config.toml
n_layer = 17
d_model = 256
norm = "rmsnorm"
bias = "none"
tie_embeddings = "early"
init_std_o = 0.0
lr_mult_up = 0.928
lr_head = 0.019
train_tokens = 779800000
Each number is 500 + 25 x the weight over its row's rms, rounded and kept within 0 to 999. Layers, rows and columns count from 0. Numbers have three digits each. The size before them is the row's rms in percent of the matrix's.

# layer 5 MLP up, 1024x256, rms 0.0653, rows 538-543, columns 0-255
106:518477473501471511529492479508520437462508532540457494408505500492501509529514467504500484509506514476496516498511509517486433471536461503490537506482513552523490520509489499552485456498470529502489495446494496503496482519530518510488525515507488514499495494523486455493509479521503506463516466543477545511451441535498498494488482532545480480473500484502501545529498505486520527502514438530541507491537506449524476528489486467477476493496527536520449504472513526505515546504531494509509462494526491504508509499517467516496487482515453547492506469502519517507533531526502444524519495501518464498514533496480456511496483487455526490465481516536478482487450522511490460474498490444531531471505500496504491486484500531488507521507498549469486473464504521530491513474512508
101:506502506521453462514524537531513506506491523535502509500549529518503457499499492503507443519450485515504514501505550469546513521497505483513508482523501510489512514487455518495521487439532503474494498478489493519481482506494495515510528516558510444508493510541564468504447491493508480474492454506511518487481500542520466541516467450472529501518444484526478528549524512486517479520509465510518476483471465459529489506447513512521457474500486523501485504509516510496514471497500520465512500509504465516523499509505502508520494545526515463530522512539496480482492488563529487484497522540507468495520470503528524480488506481505498519467482489466509483499493496484519460451533482538462495469533506500474440534507498500463466534450511489463487542478516493470525492505450536
100:495490506571470490522513510521521515531518506548455488550481488486448444497485528485491511574481523509460506503489454511511507479492482486479494474528450520496489508460519512456528512490462516517503480511523512466484539474510492529505483472531519535518541489516553500575459504508491477485484457521478482499475517536530481499451491513492528489487440479516502513507504513526469518507485462534501502495479494484490477508452540513502493470515496508493521518502491469505481487492515502476484494486549462545521478465513483521440491505494519502496449533517504470518463489519493520468479484521460450509519486512522500476478510492511506512487472469509498491496504479506501481506463496494490493517464500509435533495499497500513510505489510487530561491524476538544426501536510496
097:479539501504510512497505524527488513504517545523477470496493504496536515530502469515489507528504459453439503467511491463538418479488570512480532508533508490517493520501496519481509462505487505525519519483492515516498505575429521477478515539502520487480506496439486518522518512504537476497465490476474537498510508492499537521505512539509480481509504445528552490514461530519479484557516539480500500475563490522523515464489451511485513479506468502549454442474451490484467511503497433507479516506501488497494500491525522488483486501485501486480477528508497535508469485546502525513494486539524494487487518474518547482487524499470499514489495486513520498530522502488470479504508516524508456490513474517513494491503442515491485519462493495499529490478486503480500503559521470
099:502476479536512458503509481479453550495520487535506496506523512489528498507519501518546522518485509505526484535487516497531472472502529438564527522512504486508544512537553467509469503460514461465437522515471495474505491512525526524497502507481501525495503502517497465496452531509529475505504510479548463472531485489464536488485489547510487485477502538506513495494502476515432473519477505465485520504517484565503503550498495482506490490483504489545539548503413510505483482470489512503478523485503468522505530515506485493528491525505453521487496484499476490528506496482462481500518541481471519455467527491518480472484483491510516522539455532477544502559498491515490473495479522482493524493479465508534543488521542512507476494489515537466534509478490531503475502509500485
098:522515514488480460523553525487530534486526485491478484449523547486510482520498496533505491491505498509499468450483553515564542540532519525455513512504496498483497552507487513465490517538518466481499473513497549517474510485494491496531513492495536456472473517494519533497524474512518492489487440446508514491515483534480524498492500530525494502472452503481485507485521518479498531563496483526492535515518523459524491527479492506472509479483526478529479510521493531509478495485473468544538473481503517514506529528530496468530487455526476511522477519506520509529506478567547516479487487515498498501482552523505505516510497488498487519541511488509572509516535537501480499545513518508475521503479496531488470506553478478483502495538502568513483488546500483486458455512503504
# layer 5 MLP down (transposed), 1024x256, rms 0.0395, rows 538-542, columns 0-255
102:511486481479473490482471496501517456490465505484514481478530545480438478502496481478488493523500499531533502478492514542500511487519526512517487549439472523512513480499485488505481459515516498475473472496474502481486507512489493496530506516478498498485461525561519489479499483511508464487470530479448509490505534512490489515488482515510517502468522464465469523526476439490503476497515533471514468447483500469497500486480491502514491482506514464462512509453496514510474510475486440555477508523540490536438492496521481552434471522523478520547473527501539523488524474545491499479509488480459500485498455544498493472501476480481487485478526506522516482492492480539514425526472489482513531497479490503513544490527494520533501504499532480500472472487467480473495516527577537
103:539527478450502490494486537435509527486541527514512484549506515492518484502500536516503482485461513482454479519512494500474494524492485522535479460533436521470495474519501520535487544469516495513491549460502469466496503511471470492490512512492520512502514546475460481484529543514530468509500512514499515529483519513491492497512479451469464478520539483510471481492467481516504477497499492492492508529518486444490453478469489513443507511511446478462525482479513504560514512534492509494474499526536518496523450486480495535456481460483478485496489461497514508464493509534508512472470534521475496469480481493506524519511498484495496495470488509533564497440516477542550475492484509489474507508514494499553491508485509527453536459491520481543478527501509527492529458485522516
097:484499520501464525504457504506491478468458498513486462498532501504457534446489471503502491518495512536502490550494520504483517505489498452465476482490487515467530493479497517506523481533532477539502540476491478479515483505483468527450485534532481528470494521485525505491480541488526492485523518495491508498540466513495520513532463535484566523464510516455499513504520507497466485513476523528502533472454503522476539477530495504518522529515511497492521506506500483481485526472492520508514489502490499459462500490479508491491511466499481480548515539484484493465515481456525482474464496488459490483491505520496514510464561513512516528478507519499448526485501524485476461539464502553501467524548546497570500461497499462473461500503535510495533476518532486541487519435551452
100:478514470541477513504516504494515464464513480505501494515492458554460512468443503502471529499506468456506508519556531479571490495536584516506487467485463455474496502505487510488514481477524494540518509512482489530412481494523517490483510545552531535480502518464500484504496493535487500518472468511466524462505505512502553572497507472479536442509489501505505533484492511472543501472543532488490501525511517533517465499478460478487520469495474493511477459528497501465504532514489516473545505503463468517511480496491497499522479508477496497533488481503475472487487553549489455519505508520499493466478501489495498506497507465515471466495492486503480509522517489486492494486514448492528517519523470506531537512497506508472499522514506521498538500513542537504490518517484466
098:502486568523488487518492486461532480527491507494473475465486505495512498454516529490500508501501507485472526521471489521470504473509483504501509520517519513483500503492512478501526532470527516538506428497486524532488508511499555523473501499467510502520473502468488540493477506544491479477496516508522442522497510519490567527458511484543527467549490509525454501498470520508451514514475480476536498507552515509501420519507478500464492492499490510498499546468466510504529486470511499516476533521504471472497485495539493525479464508494486522525498495497536537519505527514487472469507475502501516497558513512506509426497483474513523512503506523541519482544479512554510494476549518533489466459519449486548505450477537535522545473518545503480503502478520496519465501518492509